Each number is 500 + 40 x the weight over its row's rms, rounded and kept within 0 to 999. Layers, rows and columns count from 0. Numbers have three digits each. The size before them is the row's rms in percent of the matrix's.

# layer 3 MLP down (transposed), 512x128, rms 0.0604, rows 458-511, columns 0-63
097:515519587498525487482519396407423535432549498457536456525457416508491533515550486523518533501535528490488553562457492541524538534500484521472489567576505582506450482532448508517506465525463556
100:547509409482485491526472487532518508478484509443520565550477551492488522517471514488463484474535482537567521462519531574534554547452426446568553426528501487512496542472442563514561464483533490
101:473503500482505483479528468472534535502502534489557462461567482515423531510500535487492413509570469466526487532485456455513508459494530564498541498467428447533470520576497556525504467517535539
102:464519515512548568440461474529434502504460462424441484520575474522534435460507483506479525504463537546491522506518534485496489508486510490430569515436463590493449517493453521489483490514505490
094:543396491554536491536489466493523588531533475484535579430506547515489487448452528440545417527492386545512505467492498481498548520554541543532502527576533459517500466509510502489495457463497493
108:504546509495456563479563447508523495481520475531520500510484537535532486487528511520423492533495520485442493510590453434525435497456440544508556579469413508488480511503503530532563450472508506
103:545496511537537489474563470495531422544490476552484553497462566501489446485505438518564517441423451491448500457519515503522524494472468478525489462487427488531487491461481473463464513393455535
117:435489427499470543555478491469524480467558495485562542490526486440552461514517562510530466452538543511453548486500472510454493485491479514430558488445485536542526501459519455527560450528467420
105:482572450472563568531464470470520414506499501461556529495470481514478513557519525471587530427479544465478472519523488482501550467557461501520444528478514476458453569531513515537564505489534396
094:537530573563534501458515480499523539494483495486406432459497539546502477452492488531466521545452521544421511513543580533441503562499508559521504502460564529519511451514535495433499449441544494
117:532539496552444560484451597446487522525465478510494500485449479538427497527480531496517485411537526620490522503464471528521436483453520495449492488523488519502563501480606511484503474449508525
096:489521498451517593458531466478476505502667506472448532458527457518555518483481573502464537424512534437465467518518458523507509455547512498493482513500589521438512480503446544547477520486510519
103:387558513491459552555529484513492594510448493561496478501522492452432427559522449465512540518423434487516538562532523496467501500524481467521555515446514481560438535508451510462524531555497435
100:540466528518501546502553498486538562490493489523538473425504468516446504477511502516476537537504539508440464415480525499452545546506560512426461477563607542515514497438463557441492491443475516
097:421519568500543495512539469449469500556484480494494493544548525439516437497464550426429450495480518546513508476439476438511467462440532463453475540539595440543544455470531434562471508527603471
091:520451536443512499533567516458460517452436501470483520560472455505534554477467502511544492405525510521555493463467471509509479466502480495500519494541494488553456507515460563504505583537605406
114:549479515526437522443547514419545607549469466540456573459515580560490524491488498493563595519493514492440558508491504494440523450524475457438506489562486501518489525464481484526503461518520485
110:468502452444500436447499491559477489478469500549448513472554509471509441506492563493474537518512521451471529521420556475498530503475560510435472461465549435554502459504533546477489506442491484
100:481496496553383526471583507540445497596519550552471474486480481468528544445527472510540479531440529554478467471495530566488463499486503560454489546557503430507526546502513513483525571473471431
102:493485569579478509540513435504511512527480358488556465503593513413464509432480512553567595514474484564496509518504547436472542499562541489471553542495494475506503515501529522545481518463490532
094:498567511534438506463520507513531539547587503489563508536505503445437492481505514511459480512504472510527567534500511493429515497532507460469521451527561423528457429506469524447458464493484518
096:498495466486423525505470509588493500499493604498511541548520526483465482527510513511547544533488445445503462494520495492533503457562480535497582450504477479487510404454486463491442518586447410
103:551487503420469478489441513531498588515584512489502471481539517537535437530474508530495533507493526500514503512546453556443462479438471466478518474560513444503535503457469425513483427524539511
107:495472494494485470431427476493512463564415454544558485530473469439520536476512489420535457501500475484400491512441506474516470427482523461502504540656500495563489453504493551460515430449482517
097:500439524505575505527557477484522533485478524540530542526494513488491576554419518539501605529415452541476537459476524520528573516545524549563543520500503536506471487489564485461527489566505482
104:464469596500486470451546424531450442504512491561542503484521474527502521485533440460519434525480429505560463396518530498588558496453518499516511515452462489427501510514516535562495508461551469
102:493475476568539518455483492485434540551436482547519486413504532523429440551451538574458450519577541567542485516472538463529500463464527535437498517571455442521495485471439443491579508477456499
105:504488533498433422472498440571508511452458555498512447545491546488437475462502524524538463505582540496484502504479496444453492406509478417472433547546540547502553448490519504406523504558455557
093:568474520494528524560558515468521531470467456547480570466455567497495562458527504583495520529502559532500515489434430470523530491501480468461453434505590560491532500499566481554490492462464467
090:529526556571493481499523451444449561479491479541555519501555469500568490484541429492486515587441518592515459478533473463534497513544461533440496514479514483496487511531580518456539430486573455
094:447477448551480447526465516460493554500442460496458513425505430533467462438539526448520527595550474527516437480516455473513493559526430454544564419520509487516460543467574514505514485480484470
111:471503542506424453506467499439572466547445541533473486507578465594463511493472541548532502518533534524466495456425467552554417483568508504422525459450457517471513521513516491470537541534556501
102:541520487454474563464478551479482519444450519473468478519384501487546476586516485497501513481549554533429445384581440538500519575521524503506428512525486518486542513495535501463488475489491439
096:551452433520591475528521458523466463531543522454507521494522524463538515473529519444443586468486467526493491459475531541582471400552454503454441470461490560465446616522487475560475468487567506
096:532464524493503470486494446494500584546538507460485504486508513546485460548477451546523452447516508443490494476553476540558552491501483510430578509520499542484496535427545511454442492535493501
101:413491439490487445513467478476601477464433516482485558484528522500545504510510544451540498474520553529471496510503488526435530443468517497516476508416524447535473456562525477491526523585511502
101:504530449462536528517463570526550579489504500542511474464461538523466436552475533491571524455508553497481560505536454381457475509455534496461501491581472468479541469489538590511434556531465540
099:475508502542512449451466525514509510535524527471549524527526479553456462507509560521502438457496467471473450524523554465470527493512573567478479544571468459402455513533530517440510572453544521
112:563481494503484492481466495527503500516460507512511528515496520500481497513501546424476490543585491496499573443478562486397532521520508545519530433502528502476449520537374518444499439524432514
099:515510514544506498511565597478603431504530458482518491473451453538491409529546549454562512517517533449470508569502540469460496449456483442485493529451552509555517492504447532448552421531504411
086:500514530505568457549484469446529510466466511544512513536503478497503530477528454486535453534529441556491466507454470507423487466552511455503431525522575444513489508490513502474455475415501455
103:483556498421510514519556477512520454510465484486536446451546558456556504474477425565502524483459507416493511525495477450453519535507460505559509469528575514447497484540590484496433447450498509
106:454487532459520488532566471486472465519550501510457518506506508527524549437568459598490477523465469438575525495515536462509513487521484474502457473417407510427471517515497501530479513567536486
103:514513475561516553566542508538527473521513480440547541450505529513569443490509513497491518463367500518476480566461510541512575500501499511529480482482500526580518502470553493524440490506536548
104:498527567534482536448561544501512498410474491522540598553407520488535470474510446472513490489568509513555433505490531569543506470476516426504539476497486455579479452455571552424505518505539471
093:508517522517456464572552527553459553513526488523518536454493539525467453451505492485537524557456478469483526585473467571415499529462468454511457467497517518481502568491522443451487498553442424
097:538512536509472510510472537487534466585506513494463532499468492476475487471511416485560459458445564481496440544455564584495494581489536505531540465504508447469588504446509470501503620481513530
099:496467491471521576549532438467418506556509522521474506449476465455464550470443492514468545573487478499470436549421551451500531458452542458491491490557493529517557458565544466474420548550519507
099:432501574490520480507529536509499552508560479467545462503433589568492425516461496501501447516490478545480442514459502529486483467435490486472481487505530489572524464493519555482547517513572525
091:553476424559473543465580466480484583494544475462484537539495498528480476462539502487472535547531559487460571518560566478494519476500520516513514533527466566528522487520528506383511370514481504
092:507568415444530500512519471499527541453390500502495539506499545508489534490476459434549532567547514531460471528553516520476523537502534498514374431513547573523527440467508454470497517488478512
108:515473498496431510521556442460493464411566443466441530490543447494571494517549446557530486460536597461483513518485410481497520519496473398463453521493483475497437456516486478477497451439527522
102:475510523397493503430535461431524518510583469388523440514473476492522473517437499547561541459463493495492531507460552507453470488483505477536535500528516514451479474476474548545524419487468479
093:490465523547514524488420401514533542486496473484487511534545567550463521473453571503521457501539459492488500458505434530469490486430492504481445525504509448527484514473493486562502500528450385
# layer 3 MLP up, 512x128, rms 0.0604, rows 459-511, columns 0-63
097:457563489479457461480480520484523517475575513531490453454464488538531529568437467482529472476528498507506535464483477500470500503443474456490498531476460517454467536459450590492516441549579482
100:518512512490495563475513516468502546484537520491492518506488522559531516558560414480514492451497495437507512515542406518490506535514460432469526499502552521518437487530503564503544539559477473
097:452518471508467542516516567508516536574521460459546446535523557521509436496429565529496495494456493566477475574466527439490450515499565508484424544494514490585541548462559494496582432554488449
103:521509538493497515464487511482547585479524435513549509479453496439530492460533445541465460503498505471561492523542498591482545543484499563490457498560500482550567464454495543576558464486495531
101:452443516503511559510485564506508537520567495500482529520536482464522475410405413515442528431544412533501536589469442503518538528437550474488488502533501529459480499484462527502546472531515472
106:495550494491407478517437539543487526476539499506505363513477488489486501572600484473474510479496564490525511572512508498575503486448529452476465579512518524478533462461506473526494490471506462
111:499454551476445486524536549445474552414464517419507479548469485488513478541534543473557533436473521443514520443513487505423460521509546545545473563422539555527575512470523477486467527534515454
101:535434469559504524416474439561543550542484503508511467581517444509535456477489518494503496554479477492500471554546464543465464458584435488539596518512527495507567507429516567423467505491545474
091:481561517482476490518480488505510498488491483504491485514493513479506479388472457552489455523576505484547557442553487445512543548490495529532441500481519444488513493485472506512467578521410556
109:512500484504602446440539434504523514412464503478563520511448524593538511490512501519404510494420489466533515446496510460523480509491548500451513537519523495552578494542530497488462491568470485
092:556502554440495539556562532538500531512468553561425479509481508474499516490500472444461457437503435497462512452502510507552483463568557488452489456471532492545537508409525541457452488481532492
097:455492572444466482437455565558466515490550492462484514433526495402464475572461501583554492460573487487569502516481437468553508475386480553465530467516469493473474521496481491505450519480474444
110:519584564542458476474525544557514461600488445534532513479535498496503431501469471550508446567536488542393509400540546477495502444460509457530503487561520484483561544461474437539531454499499498
094:452418491554466492542455473535532534524445515496506471533422492552567485523509496526494489555483421519542532500567489481569476522503486502427510512548433499524493431488485480578521426471482473
099:447491527497526619442635495475532489568546525491512497454492510516482515561490467507470519451519472495430488498494561501491462499498488529513544417499487517554534483445461566504473424487562499
124:440584493479479486546449461493533480518517399513592521462497514548519450497468466519521522533507549536537503466502465468449528491590539407536527518539497492612475475514453488484536474487452479
102:513465531531425548470489513524453476537552524513494552504498465528466514502529424486515519490465459540464507466509492572490448470449531571586446515531540472454563505537459425510525490516510588
102:465507515433538474524553464517536454480453500416622455547532509493448545535508465519511475496498475483498532506505559472488514507513523474451435506525473407406540419519459468437507589491519474
103:515523505554503490507450477480502548473467552492509517518479476521464518447570532483533499405556468458441553531514553541398489480543501490479506532447584512457514553454454505510471510478491460
100:518496506486518550464492487511457465573451453477419476521436494496500487501512526468595458507493505490495491480548484543525441492547504501455487402443469532477509448527559480492434503456475513
091:495522490524525472558512571471472472513506498502517465456569538510500499505437479532424536544563501540480523482481533509470449500560474480519499541529434474542469469523461561444500566455474489
098:516439493529515440486528537478508474528567494487520585527549492529443474471404508463480436456499493527508496515510493469471549435529466525480525541511487557516610503396549519546563490440494521
115:458459552457507521539510487546547483496473471475565490495505481501492543488503496509484461495484481490539477499521509536536469516476492438443387525572540462496511436549426432470575503491444482
102:496543493512467518504478431502550548505467471546492500582499520451503436554509473527513460448516563469495443456460534551495499477452479458454463471487470506517582486525515568485516450437502472
103:450608532492553534519467610454443525460537508507484489445523503493523492481499497484488449499528510464489493470489502515475536503503489435484399495541517473494543530467476495475568507535457502
108:524515480481495580496483536535521556484497479516460509555425572501426496497466494534510601456542485548562569503491512457521508480522520611504496504482446515534556544540516494455454533519575508
107:492506505435553472532498551509532540503561519499583526526571549484533562539418504581499477503560368530546505490532496511490481489525447531491503532533496484491518414528594510490517515489542567
097:482541467405528552472501540518411489547540502515528444511589449575530532533501481523531454522551496474394544504502462551466560477456561471449539563456484501420523538423490474452476512528500552
088:510474533450537472437506500513551529521458482544471542430464424511533460545481497449472456475591501446464556484560490451476538479483470509519533520535470466428464472400517535476522542518498519
091:489523546448521505476511507525485526513460514435536464493481533530516512484540517529541511468526448480492567461588401511511506472492514428506481523473520500519469547473497452482537526537571470
110:472527589500504527458482590572479471572521477584487546546508478484504490498581498505450455551528441558488434461448485488557506437464591576478472498486514476439541556489454501458526459518544468
108:463515512532502527560504517431427542503571523533454511482471443614551459503520507534518488487506458466483487563397520505542530521455538438556491519509505536529528516485511473523492379489504530
096:531529588444456489498480507499528470539433435465474528438459532569521524474518455523557561485469445455497484515462554477446472517476474476472490485496559473446506513542447480573581497538493466
099:532491494466508496486475563461473443532547505511485497456574487516516453470582526480532501498486499527489529418450512555526526421502476445517531487479596468534477463518554462515509482591535453
106:447468504502503527524469538498582559428487485573508518547509452476498561486467394557487464456508493506549446488576508481503461537462487548447556466501462497464496548458524545534489468457447515
098:471498522478466524473550548468511470521475500466487402589542460576502509458502475478477497473497455555501490536457494487533456431513477532577469525480544524449516505504522430461480530501546521
103:525469480541517519463457491504540541483480528565509534492515465534570456472548536518540481535409563498426463576483482549506389497515439475509504508455503469432479558502481473479505538546559504
101:507475517557515426545466505547519466467444491469499452491455542477455519525449460489523514422506439452514514492462526548521461502476511531492486558460584531537451491535543578511550453488504401
098:534556480498545508481455489493497480490562458515561512506492458528527469526532490557530497493484452535463547457444500512519502573515512406496551479507508500472489462600474519509533511599472536
092:477478524490505487454510535522475516522538430536456483471528469464490462458513489478437606485562516506571516475410524525518454514496567493472511510561549440513535458447551545538479452513462465
099:473480480469515495384521548467522509555534549553481506419465581447520547537446533516509499531435500421435536447500536492498565484526526490520527516463534515440496492512446498515402509466538489
105:491545509468574545538531515405486510465572513459529501574516523536556570441520499505495466447484430512495481537488471444538521447447528513556452492534480444540491482561522485491525491615506580
105:497471500486517394486403467530471546538460493464540461537491416496430468471454468571509471462512481461535486465462469490479498492471481566408448514537508568453551492508500547533447577507473511
109:406466537522479499600518456473521526448527522542437477537527460494466586473555435477438548438546541554522491444450518503425438498466475533495483517582474462492518522515492512482545469456528490
095:517508432552403526536489520473514596447533523577494515537497521560614515519504460531499462521494507500470459504460560476505516457535507482443509457568490504434515498535446479417538532431486485
098:470500469522549516405514496563534572480496552473563420582525469512448529518489442530498488441518530462560555475532498522453504483459513583479487500519452527510487420521539579490505529502440491
099:468503473509554529549517489511461574465504494477483462530422477447527557541532418514515509451484508534525520548425434480526515530531492461508450480421500511570482475526481528476528487547501504
106:555552501486489489409523478509533459575496485476503496515490488510386504562504455561488471440538505473521559487479442494487531510528530563502529495513486493485554518519430442554444551562463527
093:534535598515476477543464550507579554536534390509503459460442396552478448525463427452531547489510509495569506505475456488424481509481527436443443576563537435501483488473511491515474526515500531
097:476506559527482425529506545535473506530541497573567480506448550543428510533549480584485502491445547476408494522542472480488504519563558461516499514563488481486463425485572450474510547578496509
101:490410568487455544496542491477539510459440496486505475452530475446553521487501468528541434501471471498465506493440469544515507444450482470521478467541492489585417535577435550446561441453578461
102:441466520539441443467511511485491454503540468598519508502537500496502513497557496533502471549524539489552512477407416496428504430483476512453531509531520477485444503427514535546514477584421564
097:514545497521452446484502472582549491584400501586437513544457477550515500450513513537489391553491523457495522414505477511567552551452515547461534492527494568499562519494476510515535505432531491